config = dict(
    qk_norm=False,
    lr_mult_up=0.79,
    grad_clip=0.5,
    decay_shape='sqrt',
    batch_tokens=[16384, 32768],
    doc_mask=True,
)
Each number is 200 + 30 x the weight over its row's rms, rounded and kept within 0 to 999. Layers, rows and columns count from 0. The size before them is the row's rms in percent of the matrix's.

# layer 4 attention output, 160x160, rms 0.0965, rows 0-87, columns 0-79
093,189,209,205,148,168,234,220,177,223,190,242,193,193,191,201,233,222,187,181,207,189,217,166,177,189,104,130,180,231,147,191,219,190,153,223,255,207,168,230,194,193,209,202,204,253,175,235,184,224,265,196,187,197,171,157,206,293,204,198,176,155,210,216,204,229,195,268,186,183,198,172,187,202,249,235,222,173,221,185,204
099,177,233,157,209,214,202,203,179,185,212,162,164,254,270,163,147,242,251,179,196,171,198,165,169,140,172,210,191,216,198,148,138,219,190,195,170,186,177,234,195,122,184,220,161,235,174,215,186,241,208,187,179,222,219,188,206,252,215,229,187,187,167,190,147,214,251,209,200,183,204,192,140,222,158,184,229,198,178,192,197
107,205,223,221,231,195,233,213,156,185,213,173,173,247,196,213,156,179,201,224,225,198,211,198,248,212,181,225,193,191,219,180,170,205,209,167,158,230,175,200,233,168,192,190,167,209,183,147,209,242,196,241,144,174,251,219,264,189,210,200,211,156,167,169,189,233,186,216,163,217,183,167,172,250,226,209,232,234,222,173,182
100,239,177,167,210,246,131,203,237,255,167,133,204,225,244,238,204,221,210,147,167,237,222,210,177,204,187,170,268,207,225,230,191,163,191,205,254,245,164,208,145,219,211,191,188,171,236,213,222,180,256,233,189,211,184,192,210,226,287,219,160,181,232,204,223,207,218,241,146,169,189,181,199,203,197,195,243,206,233,201,184
097,226,194,215,210,199,182,206,208,226,163,186,196,212,199,234,212,199,211,190,176,273,195,230,209,209,187,163,201,218,208,245,210,202,199,230,218,123,212,179,193,198,223,191,190,178,198,219,166,180,219,208,218,173,196,184,162,197,166,217,158,193,197,228,206,249,180,207,189,218,206,205,173,198,206,232,151,145,124,222,186
090,254,214,125,220,265,210,239,229,260,163,181,249,170,195,241,209,235,191,147,201,251,234,226,114,207,166,157,211,167,187,215,223,184,205,165,211,254,181,182,195,262,158,122,222,219,169,181,229,210,186,198,198,231,206,196,234,209,174,158,235,164,227,235,246,254,229,187,207,164,187,200,203,168,217,137,224,213,222,224,190
096,178,262,220,196,197,209,147,156,203,177,145,209,261,187,188,189,229,226,215,172,215,172,173,202,204,111,166,190,193,238,199,174,243,214,207,185,250,233,223,287,215,215,198,203,206,179,195,226,228,188,163,216,203,216,182,205,188,218,169,215,255,168,177,211,173,175,221,222,208,249,191,176,206,177,215,171,142,198,177,175
104,176,187,191,181,167,241,165,199,240,165,155,296,173,215,279,192,179,184,196,165,216,172,282,185,202,209,205,148,145,180,254,185,206,219,173,196,177,219,201,198,161,231,192,171,189,212,199,168,210,164,163,203,210,200,135,164,244,176,210,252,190,194,227,211,237,188,205,193,191,238,192,191,136,189,204,198,195,151,236,220
091,198,178,151,205,204,161,186,158,221,180,200,214,213,219,187,194,174,235,188,206,194,190,148,223,190,205,226,187,232,213,194,164,211,178,188,194,171,168,190,241,179,176,180,219,223,108,164,214,242,186,101,195,243,204,144,197,199,104,174,247,197,168,141,229,250,188,197,150,175,165,193,216,221,224,228,197,191,210,181,201
096,208,203,208,227,174,203,200,220,200,257,187,200,207,220,222,172,201,190,203,204,246,174,274,229,214,229,212,181,172,155,243,162,167,210,181,212,204,203,173,184,210,171,203,255,241,218,217,228,148,159,213,251,161,135,203,189,198,224,222,204,234,207,186,181,211,209,195,215,206,209,143,192,168,218,207,209,191,216,213,205
099,167,227,215,141,208,224,199,200,173,249,236,202,184,195,189,196,240,194,209,238,174,186,177,182,149,195,214,177,197,177,166,196,174,208,240,223,249,242,171,203,201,204,206,230,238,206,224,216,151,163,190,260,187,144,185,163,224,228,179,207,260,230,227,193,201,190,169,244,275,240,139,179,163,236,233,133,197,165,258,265
095,190,158,159,184,172,175,239,175,245,227,188,205,259,237,223,120,229,239,184,218,228,226,196,180,147,227,159,181,208,131,202,135,199,175,234,213,173,204,179,206,166,209,240,190,240,196,181,190,215,185,237,211,153,167,195,209,228,174,182,189,223,214,215,166,218,228,210,177,213,193,143,140,206,217,259,193,215,147,224,214
109,212,206,222,201,208,206,195,236,212,235,219,244,190,192,163,214,241,172,165,181,225,236,214,181,192,205,189,215,235,185,196,179,185,278,222,242,280,241,149,239,263,268,159,252,226,224,242,278,173,203,163,239,191,159,229,182,203,193,186,240,229,246,201,253,236,248,235,213,178,180,239,145,229,212,154,200,178,204,185,177
084,246,260,195,169,268,249,200,263,198,169,222,225,165,197,218,196,196,162,157,246,147,170,213,215,190,167,204,183,236,219,212,221,156,207,230,246,239,210,164,193,263,162,173,235,215,210,194,233,128,197,162,275,218,178,152,221,200,183,187,222,231,261,199,239,194,219,198,198,148,195,185,205,202,219,158,203,254,231,164,208
100,187,248,157,126,237,266,162,211,199,173,200,194,168,217,186,204,183,234,212,212,157,186,173,176,157,154,208,142,223,222,190,196,256,192,269,126,113,223,235,253,179,202,231,249,204,178,202,150,208,176,166,208,195,199,192,202,188,187,220,201,253,182,218,188,193,179,201,244,192,169,202,189,181,188,225,131,173,170,213,206
090,191,217,192,197,233,186,223,168,182,170,180,209,189,236,182,232,224,178,196,178,212,226,152,184,181,207,195,192,156,232,144,227,231,187,149,186,193,178,197,227,257,218,171,214,206,139,153,273,228,154,208,171,159,250,150,182,184,165,202,250,207,210,193,264,184,143,146,210,159,182,203,252,171,213,216,175,192,229,177,179
101,260,253,234,201,221,163,274,260,217,214,220,267,226,187,168,199,219,242,152,198,282,244,238,151,204,246,153,265,178,162,198,205,218,178,208,231,175,197,251,208,173,187,208,172,230,186,204,121,204,216,213,182,242,221,255,182,199,205,190,207,163,153,205,206,173,244,187,199,228,188,175,211,247,219,166,235,239,231,198,164
104,197,209,171,195,221,170,220,195,226,200,214,174,209,197,193,201,226,213,164,175,193,205,174,158,189,250,178,188,184,201,216,192,184,250,200,212,238,251,189,175,166,235,223,229,208,228,195,234,144,205,214,228,149,175,260,226,182,207,170,157,215,242,226,189,210,203,218,199,165,187,204,179,183,187,223,163,152,198,213,179
102,220,210,154,168,219,204,166,253,186,161,207,211,178,226,182,225,202,231,169,183,115,212,191,232,211,180,219,165,235,238,257,186,160,255,216,199,233,207,163,167,253,203,184,206,227,208,188,264,171,166,215,215,176,212,213,221,211,241,228,218,197,275,248,216,210,213,219,233,230,237,210,208,197,182,176,182,206,229,172,257
117,232,176,215,286,218,208,273,207,199,225,227,172,226,231,249,150,230,181,163,217,247,191,221,182,199,204,220,201,195,160,203,167,191,177,217,221,253,202,164,210,217,158,194,248,232,193,254,247,185,153,161,250,182,181,142,166,207,196,223,203,265,226,198,210,252,200,184,152,165,162,163,180,193,260,238,180,229,216,207,201
102,204,239,169,166,245,180,212,196,191,177,200,207,215,218,199,211,259,200,160,189,191,216,164,172,191,180,167,215,214,213,155,202,186,185,252,207,178,169,180,153,156,210,231,112,205,234,159,195,234,234,271,120,166,246,174,259,214,248,237,137,143,180,180,210,235,202,225,197,167,212,215,188,242,203,167,231,215,225,170,173
107,161,177,201,209,202,183,261,223,223,257,230,220,221,244,252,151,199,198,184,267,172,181,223,169,184,252,262,193,207,135,209,158,181,202,220,224,237,175,171,172,214,187,176,169,196,221,214,184,194,169,184,193,188,248,188,261,224,223,235,205,157,251,240,185,186,196,237,198,224,203,194,198,212,181,214,229,216,187,214,225
097,188,226,224,193,174,225,174,181,188,197,231,241,211,145,208,216,171,213,223,202,195,218,225,210,215,192,207,189,161,219,198,213,221,155,169,144,156,190,219,192,204,158,246,187,149,250,202,184,203,181,216,167,181,196,171,162,174,205,216,150,230,85,166,168,186,250,208,269,263,217,147,172,254,205,206,197,195,208,182,209
092,174,186,202,238,154,196,207,198,234,277,196,223,221,232,224,160,200,217,200,214,247,177,234,224,159,208,246,174,222,179,239,162,221,189,185,136,199,246,183,252,228,228,215,192,218,184,199,159,251,159,234,223,192,243,193,242,203,210,198,187,226,180,193,234,194,172,214,199,229,187,264,176,196,173,197,156,160,120,205,190
110,179,143,226,208,162,195,211,252,226,225,190,227,192,214,220,220,232,195,187,194,201,212,233,186,208,193,174,221,178,113,272,163,168,209,216,212,191,213,196,198,198,161,158,191,190,214,196,177,186,241,200,208,217,203,151,240,227,203,212,237,134,187,241,195,193,182,177,208,169,235,187,250,173,215,206,195,212,257,194,225
103,188,167,213,224,256,215,233,233,174,234,191,146,143,200,209,209,191,157,186,213,199,169,218,224,218,250,245,139,183,197,231,242,200,199,179,197,213,203,199,183,181,148,182,229,235,196,178,214,170,144,251,195,212,189,204,220,215,206,180,208,174,235,220,197,200,177,212,146,202,225,228,199,151,165,204,259,193,180,242,221
106,213,164,165,188,198,143,188,243,239,203,189,191,234,209,206,165,204,247,200,219,180,153,187,252,198,233,211,214,305,206,263,195,222,215,179,150,219,185,242,222,171,223,235,231,221,193,222,146,247,177,207,174,159,181,184,185,211,160,148,171,197,195,210,166,221,229,241,205,155,203,203,187,186,171,203,238,192,173,220,181
095,222,228,216,175,238,190,198,171,213,190,177,174,221,175,178,230,220,215,196,214,235,228,184,197,220,152,173,219,184,196,197,217,225,123,207,236,185,157,232,201,230,185,139,235,111,229,188,190,201,200,215,143,257,204,186,199,176,185,211,227,159,189,218,284,177,187,195,189,280,218,239,206,216,227,201,232,210,225,199,195
113,224,243,171,243,193,196,201,288,208,280,178,239,211,188,156,216,229,224,190,205,200,251,245,181,190,235,165,227,213,178,239,190,199,188,185,236,162,201,220,172,209,159,195,134,225,196,219,198,198,231,278,184,209,238,227,189,216,225,238,179,134,168,225,155,241,179,209,183,205,165,225,207,198,153,238,180,195,125,242,205
092,182,211,207,196,250,174,289,151,223,207,249,240,208,192,213,184,242,200,183,225,192,241,197,153,175,245,189,171,117,173,159,177,194,180,192,193,230,192,185,220,231,211,213,210,170,207,147,209,230,192,200,209,174,179,183,194,147,173,136,231,198,182,169,253,235,149,221,167,133,240,169,259,150,184,225,191,159,240,214,159
125,221,186,153,230,209,185,201,179,208,161,218,184,202,206,142,204,150,254,179,168,188,255,180,191,159,204,167,207,202,226,170,182,200,180,170,145,173,190,214,194,183,209,239,181,183,165,175,167,246,201,198,173,197,226,186,215,176,200,160,132,209,200,172,197,219,256,227,167,211,202,176,153,206,218,190,232,200,169,215,203
103,212,216,203,228,210,206,218,183,178,181,197,190,193,200,146,206,174,192,241,154,194,224,203,185,171,217,195,162,182,251,154,224,228,239,181,171,242,230,208,201,224,220,213,195,168,229,201,211,203,217,170,188,219,210,224,194,142,198,181,182,245,181,191,211,142,183,171,241,227,207,231,205,224,187,177,138,194,212,185,181
087,209,192,164,217,233,204,182,247,228,179,160,209,178,158,167,213,106,226,214,216,202,213,202,227,240,199,188,220,250,235,224,218,249,213,194,140,143,213,218,175,169,205,211,198,165,186,162,156,194,207,173,193,192,186,189,181,175,150,207,202,199,160,167,150,156,265,232,268,230,218,215,191,198,197,142,184,197,210,155,221
087,228,206,161,187,247,216,207,227,197,161,142,183,223,233,216,169,191,202,209,218,192,187,185,192,185,190,235,191,184,249,221,180,181,251,174,197,289,186,195,235,202,214,163,178,198,188,168,181,206,235,234,213,190,236,251,270,178,241,182,203,197,233,210,204,234,200,195,174,148,169,170,206,149,174,192,236,190,189,245,202
091,209,189,252,230,168,209,242,140,207,222,154,197,217,193,227,196,247,164,221,187,251,194,209,225,230,232,152,219,150,192,204,218,239,184,269,183,211,232,204,193,184,166,160,151,160,249,192,251,208,186,237,177,211,211,270,221,153,156,227,210,184,192,181,223,236,187,250,143,182,220,204,195,215,193,183,259,194,198,236,160
107,222,164,181,235,181,155,235,207,201,195,214,208,199,179,188,196,156,196,190,207,185,186,221,217,225,284,209,202,190,189,212,212,164,204,177,140,210,237,208,172,160,219,204,226,183,195,191,200,202,178,190,177,214,189,223,191,189,211,143,202,182,199,203,218,172,168,228,180,165,218,222,215,163,160,210,202,187,167,234,197
096,217,216,135,187,229,190,187,224,246,188,136,221,202,185,201,183,154,229,135,144,193,229,185,152,185,139,130,239,198,222,183,198,207,197,185,136,216,231,176,199,262,194,205,183,135,175,215,239,207,151,207,193,182,239,232,166,145,186,211,178,193,207,189,204,252,188,219,210,229,205,190,175,165,225,197,153,175,216,227,198
103,227,183,163,215,214,208,204,194,201,180,222,166,178,221,232,201,179,219,229,224,163,175,165,236,182,190,234,230,241,266,187,211,190,183,212,256,192,175,163,194,252,185,199,201,243,166,212,246,193,215,178,231,221,167,234,174,201,207,186,202,270,169,146,176,214,211,184,175,212,233,202,180,189,216,188,217,187,205,205,188
097,156,200,208,190,165,198,239,204,179,220,256,203,187,217,239,191,203,188,222,211,115,171,194,174,181,247,309,166,170,176,188,197,200,260,173,164,195,184,193,209,190,222,258,213,250,216,177,249,184,136,211,212,101,178,158,157,237,201,216,223,241,195,227,151,142,208,162,248,195,173,193,187,189,134,233,203,196,167,233,219
092,222,225,199,180,200,256,201,192,225,200,194,249,177,199,206,210,221,198,195,216,202,188,224,211,204,121,197,203,180,219,223,197,175,179,188,222,181,174,162,216,256,146,135,247,197,168,196,146,180,258,177,224,209,198,150,170,233,230,183,179,200,172,231,209,230,212,183,139,196,124,209,192,213,217,216,192,256,160,202,183
095,171,213,261,222,187,240,192,193,183,242,181,195,254,202,203,192,211,196,263,229,210,214,240,191,191,182,211,227,148,137,204,141,259,228,225,147,215,249,195,214,245,207,239,166,167,198,239,199,210,192,152,198,224,252,217,154,189,237,290,220,235,165,226,158,218,227,183,218,238,206,200,193,274,235,210,214,222,210,171,213
095,168,226,215,199,208,196,213,127,150,182,214,218,195,189,176,196,180,210,253,193,223,194,182,193,191,229,207,210,163,235,151,225,221,216,205,131,212,240,202,216,141,238,235,170,161,261,189,162,225,167,187,207,198,202,207,166,173,224,179,232,285,169,157,198,224,233,228,224,218,160,184,154,206,235,192,177,185,194,239,196
106,151,219,237,211,197,264,222,128,192,201,228,216,182,158,232,213,203,143,222,238,258,200,218,190,240,197,218,121,141,159,205,221,171,217,234,195,184,255,144,210,175,199,182,227,188,219,236,179,176,191,174,230,181,191,153,205,214,212,218,225,208,187,214,194,179,159,213,179,181,158,237,204,225,175,210,186,171,193,199,159
113,224,255,190,183,198,221,196,212,202,198,186,191,194,209,157,220,244,208,179,186,170,235,166,189,172,145,161,226,237,202,176,213,186,150,179,200,186,173,188,172,197,134,201,215,148,248,188,168,173,236,249,154,168,230,206,216,131,230,211,149,137,157,209,159,222,200,188,147,151,132,239,203,230,244,194,217,226,215,197,172
102,207,282,233,197,245,231,184,167,172,195,197,165,196,126,186,207,251,155,224,246,223,167,178,246,254,163,184,175,180,254,252,242,221,165,199,165,213,233,195,188,228,143,196,226,158,208,228,241,166,223,188,204,203,184,194,167,144,205,204,157,212,143,191,214,166,186,153,220,245,137,214,253,216,223,207,167,226,184,205,204
092,241,160,190,256,238,171,216,213,192,189,167,155,223,227,160,227,196,198,191,161,207,236,192,193,215,218,175,215,158,182,188,202,233,198,174,184,258,210,214,168,222,166,174,197,181,170,202,235,203,198,189,167,233,213,200,189,175,153,234,177,197,242,205,220,162,163,181,148,226,215,209,212,204,212,218,228,217,209,199,209
096,140,225,216,182,192,197,222,152,193,198,193,211,205,177,176,190,199,217,202,195,170,240,187,188,209,248,174,180,181,180,201,192,188,221,143,186,240,199,187,218,184,206,200,218,227,189,166,237,185,160,189,198,161,205,183,215,206,212,198,221,191,202,211,201,231,196,196,257,199,232,185,185,163,193,196,199,142,211,224,223
112,186,211,233,215,162,217,199,153,187,185,195,171,221,153,162,195,179,169,257,238,226,239,201,228,232,211,222,227,230,181,212,194,212,178,208,178,176,179,188,187,206,193,248,174,173,234,232,152,216,222,201,186,176,220,146,187,174,184,215,118,213,170,160,133,227,191,242,225,206,173,206,199,219,177,210,193,208,146,215,233
095,170,184,226,129,188,204,166,242,184,187,173,173,174,205,223,177,199,194,170,163,178,176,213,180,211,162,195,178,200,202,204,196,190,216,217,175,229,191,243,225,213,283,200,160,241,145,199,172,254,210,178,192,247,222,175,194,241,268,167,185,215,257,204,209,202,199,242,219,175,186,180,170,176,150,199,222,189,179,208,170
097,263,215,167,239,187,150,215,213,256,233,182,185,250,213,184,189,238,277,177,204,232,233,174,163,173,188,148,272,236,189,236,164,190,169,234,214,140,190,205,209,133,177,233,190,202,190,224,128,191,183,192,217,208,242,215,170,179,218,194,214,238,233,148,167,212,235,199,195,168,184,188,165,211,210,215,209,210,160,224,188
101,147,236,223,142,262,204,191,200,172,235,229,201,199,194,193,216,290,179,176,237,196,217,176,164,196,133,181,190,196,134,202,183,189,170,196,221,214,217,178,183,202,154,183,212,236,154,208,210,175,202,198,197,219,189,199,229,217,244,185,154,160,213,199,209,217,231,246,247,233,230,250,158,248,205,175,200,164,193,180,214
098,223,182,189,221,231,244,202,266,225,222,169,221,168,202,224,209,218,212,208,191,196,187,230,204,206,216,215,207,229,223,241,211,231,194,223,200,261,222,142,160,256,142,192,209,188,228,196,220,175,165,173,193,225,210,222,235,137,193,218,196,199,200,178,193,280,236,239,202,205,194,244,171,232,213,147,219,182,181,193,180
094,166,222,184,126,216,263,146,180,158,202,224,198,172,210,184,199,180,191,215,231,132,179,214,198,197,126,220,133,202,180,173,201,154,204,180,215,185,210,169,171,261,212,203,224,191,170,197,198,167,187,200,206,226,205,209,172,195,230,203,185,214,254,196,224,211,208,214,198,184,220,165,177,152,194,192,264,211,201,239,222
093,183,206,250,193,197,255,178,263,178,233,205,168,193,198,167,223,187,181,231,166,125,190,231,194,181,194,207,193,174,205,210,197,172,200,178,256,202,165,160,203,241,214,220,170,236,198,172,216,178,202,203,204,167,196,189,258,221,221,161,200,186,210,173,197,185,164,227,190,196,182,214,247,208,185,200,182,185,210,169,210
096,252,209,218,228,200,176,232,203,210,217,216,197,268,246,219,169,255,223,209,215,178,234,177,185,174,166,197,264,243,208,195,165,184,203,191,256,203,208,163,188,214,191,204,158,180,206,204,250,173,191,210,221,190,214,230,191,206,245,237,161,225,232,166,185,196,170,158,199,206,148,230,202,228,180,223,187,206,176,218,164
115,254,225,194,233,207,207,239,177,200,245,199,182,234,245,189,184,214,225,198,226,192,214,242,213,190,181,184,254,192,200,162,178,239,187,221,157,208,168,247,235,242,188,166,197,123,225,155,209,222,168,242,146,204,245,175,205,134,208,169,243,185,222,210,280,218,165,184,151,229,197,200,207,182,226,230,190,217,184,238,226
093,154,204,236,192,198,255,183,177,259,196,181,238,220,200,249,183,223,211,196,200,214,203,244,165,200,174,181,195,174,191,243,181,183,264,183,192,190,222,213,235,133,220,165,150,249,208,220,157,228,216,223,204,212,213,240,235,256,229,212,276,169,180,279,151,217,228,199,196,215,171,219,183,226,228,220,189,212,165,198,229
108,195,177,223,192,259,201,180,231,149,215,173,169,183,202,201,233,188,194,196,178,187,163,232,199,205,226,238,218,159,243,186,181,182,171,159,199,225,207,189,154,202,175,233,201,209,197,151,207,206,177,234,194,202,212,203,215,156,225,180,170,248,209,128,191,226,203,232,211,253,200,186,188,205,222,201,192,201,206,171,250
106,185,244,225,188,228,186,214,151,208,198,240,266,246,216,227,181,280,227,168,203,200,214,176,136,175,94,120,182,128,211,171,204,225,201,197,239,160,179,200,233,242,203,211,167,174,191,215,228,195,195,202,213,198,217,217,210,196,194,241,230,179,184,205,219,175,173,187,195,186,172,203,219,218,187,232,197,190,197,192,161
100,262,220,191,290,208,186,232,229,215,177,178,197,208,210,172,175,144,223,201,213,257,204,220,241,225,253,185,207,167,255,229,190,212,211,210,183,230,233,184,199,208,200,228,194,226,209,213,242,223,208,186,221,190,208,198,207,162,131,188,155,216,200,179,176,201,209,223,209,260,172,205,210,186,219,211,172,192,200,223,257
109,217,222,230,250,131,274,186,206,184,244,177,239,195,211,178,142,167,220,216,228,213,223,254,234,196,224,194,202,226,210,183,151,194,252,166,167,208,185,197,254,206,245,226,234,220,213,221,199,213,222,166,199,123,197,155,241,243,236,204,189,223,193,207,201,271,227,180,244,182,227,168,176,154,243,175,151,200,230,214,194
091,183,160,220,191,198,169,187,205,202,194,132,193,221,209,207,199,181,249,246,213,209,223,140,249,200,189,151,256,228,214,199,204,218,183,212,185,196,166,273,185,203,195,200,180,206,188,168,231,218,177,218,204,219,191,158,200,188,192,217,218,240,211,174,228,253,214,142,97,141,165,238,170,208,217,215,240,192,161,242,141
111,190,217,221,173,221,246,209,192,198,191,267,211,194,189,224,196,224,174,228,255,157,191,197,226,209,174,227,137,221,209,249,204,213,214,159,193,171,215,178,235,248,191,196,220,176,220,219,151,167,220,209,200,227,215,244,165,168,168,197,218,208,170,237,198,253,181,224,232,169,126,227,193,177,160,222,153,161,142,229,182
096,188,245,181,174,231,194,162,217,158,240,175,122,218,186,180,184,211,226,167,191,153,229,170,166,209,134,190,228,261,223,176,201,184,225,201,204,245,217,204,221,223,219,195,236,241,183,231,250,161,170,165,263,189,177,180,197,233,212,189,183,245,166,193,223,174,211,150,241,216,221,187,228,161,182,201,194,194,190,201,255
090,187,157,190,158,177,202,224,189,196,196,216,227,205,209,230,200,224,169,197,204,157,170,192,171,230,175,184,176,166,140,210,184,218,216,176,170,185,230,180,231,233,190,147,190,161,190,158,223,202,169,246,160,203,216,257,204,160,115,195,227,173,183,212,243,208,154,200,237,176,199,196,213,177,161,183,165,156,221,213,172
116,180,196,173,180,225,202,182,221,166,195,248,192,211,252,201,203,248,186,197,222,116,160,172,179,150,182,232,157,193,190,183,169,204,206,185,205,267,166,221,193,183,208,218,203,233,227,166,187,229,231,252,164,143,182,230,259,200,238,141,180,171,252,235,196,207,233,201,226,185,186,221,153,243,196,199,148,196,171,201,169
097,147,206,166,191,174,256,178,194,236,230,189,267,172,197,267,214,207,205,237,215,159,191,220,193,171,200,239,192,227,152,232,195,178,234,208,194,183,234,171,239,217,220,160,246,215,170,235,213,187,162,113,270,205,179,151,126,226,182,185,257,255,206,204,220,201,151,212,219,197,192,242,221,178,157,220,166,141,170,209,170
102,250,211,144,215,199,226,196,203,251,161,167,216,203,219,221,149,202,234,174,196,200,216,171,198,168,161,188,165,246,225,226,166,186,251,205,198,160,191,187,191,232,229,208,189,190,224,209,214,193,223,237,210,176,208,204,232,218,217,252,175,192,198,217,173,221,242,169,164,120,166,190,183,209,234,185,229,230,207,178,133
084,162,153,129,196,235,198,223,138,227,166,210,165,206,226,245,152,186,203,166,226,172,150,169,223,192,170,231,124,226,178,219,190,177,195,235,244,192,198,177,189,233,212,231,202,232,248,222,172,157,223,224,207,166,184,220,267,207,231,219,208,192,162,219,200,196,187,262,224,156,232,216,188,192,160,183,166,158,181,184,200
105,256,146,177,243,222,177,198,212,262,135,155,205,182,196,241,227,167,182,176,156,234,257,175,193,247,202,184,239,225,214,246,219,196,161,224,208,198,156,186,194,219,165,183,223,174,212,202,245,221,193,134,198,222,187,123,130,222,135,195,233,209,169,168,244,211,227,237,207,183,185,187,208,208,205,162,214,214,250,179,205
088,184,216,189,178,192,192,216,126,236,260,155,261,253,233,257,182,246,241,227,206,165,183,230,197,193,175,147,244,188,185,193,164,175,196,215,223,229,214,179,218,208,151,204,230,270,181,252,202,200,192,186,233,192,203,208,147,224,251,185,177,241,213,241,160,218,195,211,171,164,199,191,161,218,174,227,196,220,183,227,173
095,181,202,195,245,229,225,215,194,194,183,202,182,150,207,189,207,147,175,203,222,189,203,176,220,207,255,269,156,202,242,175,238,188,155,203,203,186,148,196,165,186,185,259,208,237,231,174,214,205,151,193,203,170,195,157,231,187,194,156,184,235,189,162,164,235,193,207,192,168,156,179,211,157,205,177,185,195,222,214,197
103,217,239,218,173,199,242,186,190,180,149,266,215,157,165,187,210,159,163,219,259,177,203,150,250,215,197,261,172,237,244,169,242,212,204,158,208,219,201,218,218,280,202,182,224,169,181,172,207,203,248,222,164,244,222,235,172,169,205,216,187,180,212,210,211,239,217,189,179,168,158,234,173,213,245,188,212,161,183,220,178
106,182,233,191,175,143,194,182,211,179,230,183,233,187,183,132,203,184,215,211,203,207,211,231,253,191,254,165,196,257,221,205,209,182,207,164,211,214,203,206,186,241,177,206,257,209,191,198,195,179,241,201,214,159,183,230,222,175,184,125,140,174,227,196,188,237,171,145,166,218,179,218,230,190,242,214,172,197,174,221,229
106,187,154,194,191,216,162,195,180,216,170,161,156,219,189,185,198,201,221,171,160,243,223,189,208,220,190,149,192,198,206,236,218,242,193,200,197,159,204,225,196,193,177,209,155,172,219,226,175,193,194,223,175,212,238,245,188,164,145,230,202,164,188,200,175,177,142,153,186,269,281,191,248,179,234,230,209,224,224,175,243
084,261,220,250,227,148,230,229,187,181,178,261,153,201,201,168,190,192,193,248,248,187,200,161,239,197,189,214,224,166,256,210,192,200,150,173,174,178,162,212,244,215,147,222,228,228,202,172,166,243,219,189,178,167,210,226,196,167,189,195,183,255,121,127,203,230,206,172,196,231,183,171,219,205,250,216,161,222,213,185,253
098,244,193,265,228,248,190,237,216,223,199,219,234,245,208,250,173,234,205,196,233,241,214,178,195,213,224,218,215,189,206,246,170,189,221,181,249,231,183,226,215,231,220,194,196,238,170,168,240,211,195,200,191,219,195,205,231,220,143,147,169,185,252,220,227,237,229,179,146,187,137,208,170,233,237,199,212,219,140,210,194
107,209,178,224,178,160,243,210,223,245,177,217,208,153,155,219,208,185,175,196,208,198,178,190,211,231,226,240,188,240,188,264,220,227,200,183,185,215,196,212,187,201,208,173,202,170,173,224,182,213,196,181,212,222,228,237,204,184,216,224,183,178,223,233,192,199,134,190,166,270,150,220,258,189,190,274,159,205,168,225,254
082,215,203,173,217,181,182,182,204,225,193,159,211,171,227,175,226,173,246,175,175,211,190,229,223,212,148,165,231,232,205,226,195,174,208,166,191,135,222,180,183,228,198,175,224,246,200,200,225,156,146,182,234,186,214,155,211,266,224,225,202,226,172,200,236,227,202,226,257,227,175,204,232,219,216,206,190,226,234,157,246
102,224,191,178,219,197,230,169,266,193,196,181,187,189,174,247,181,161,215,203,177,178,138,202,231,222,187,212,191,263,222,237,200,153,268,230,202,184,233,106,211,230,238,210,203,231,230,219,332,164,176,204,248,165,173,228,257,197,196,197,185,206,239,212,236,161,216,146,200,211,237,222,198,220,220,175,174,218,192,166,179
105,144,179,279,150,148,191,166,179,159,222,233,150,191,121,181,240,190,183,216,216,212,178,189,242,236,141,193,199,221,171,194,220,261,188,248,205,155,204,253,217,195,222,210,213,197,152,248,188,205,191,172,177,207,167,232,126,189,115,218,184,218,185,187,205,176,257,167,199,211,219,218,176,215,219,193,217,226,175,197,221
094,191,206,207,209,158,148,155,208,191,229,206,207,207,209,166,210,205,257,189,207,214,226,154,213,198,211,203,229,231,200,174,187,210,199,205,228,174,158,238,196,220,176,171,154,222,169,195,191,217,179,217,219,246,231,179,160,261,196,217,263,190,227,210,205,197,186,184,185,190,173,219,224,193,225,198,186,157,208,205,172
110,217,194,220,225,157,184,201,225,199,232,217,220,190,207,210,221,241,194,189,195,228,218,230,182,200,188,204,210,208,156,214,204,206,195,201,163,192,217,217,209,159,203,197,171,186,234,194,183,212,189,217,161,194,232,188,195,191,205,186,218,174,184,177,239,196,216,233,213,187,129,287,193,254,170,163,160,149,184,166,132
106,240,230,211,200,255,168,233,205,197,207,208,189,213,196,184,229,220,219,145,181,208,247,187,184,185,130,152,242,216,231,176,219,207,161,220,270,187,152,234,198,166,208,164,169,179,168,169,204,224,178,249,178,201,197,226,208,246,209,191,207,170,249,228,238,174,202,182,161,208,200,182,199,203,225,209,274,240,210,235,209
121,236,124,208,243,185,149,220,229,240,184,218,192,239,266,221,159,202,216,172,186,265,226,207,182,189,272,252,223,228,167,247,141,187,226,236,234,244,207,212,202,215,220,206,191,226,222,219,223,175,230,175,220,200,181,163,194,231,224,212,200,210,227,230,201,209,233,190,157,175,212,187,180,208,218,191,232,199,191,212,201
106,218,213,208,251,210,229,217,211,235,196,227,226,191,237,221,171,214,160,157,195,240,181,230,183,199,233,239,143,139,205,235,171,205,244,190,202,202,194,157,195,242,214,183,208,196,218,229,253,183,188,159,231,210,207,179,173,203,177,273,265,198,199,213,210,259,154,157,189,194,177,173,225,155,212,256,162,169,189,211,221
093,248,240,208,190,194,172,209,227,213,194,231,220,225,169,147,198,219,249,192,194,216,244,213,191,193,180,156,222,253,221,207,220,196,151,223,181,174,165,217,214,194,170,194,127,209,162,199,177,249,183,253,155,203,296,219,219,238,253,213,207,187,169,180,210,201,236,235,191,190,151,243,154,213,192,181,218,190,141,210,201
101,212,168,143,187,213,168,137,235,228,152,121,202,248,250,167,193,191,252,168,134,165,198,193,180,187,210,175,209,194,218,208,145,170,227,190,171,173,186,171,203,153,234,234,165,213,235,159,207,217,202,210,183,142,202,163,265,195,225,187,179,229,188,182,207,157,196,174,177,197,185,173,239,232,198,222,206,214,225,193,171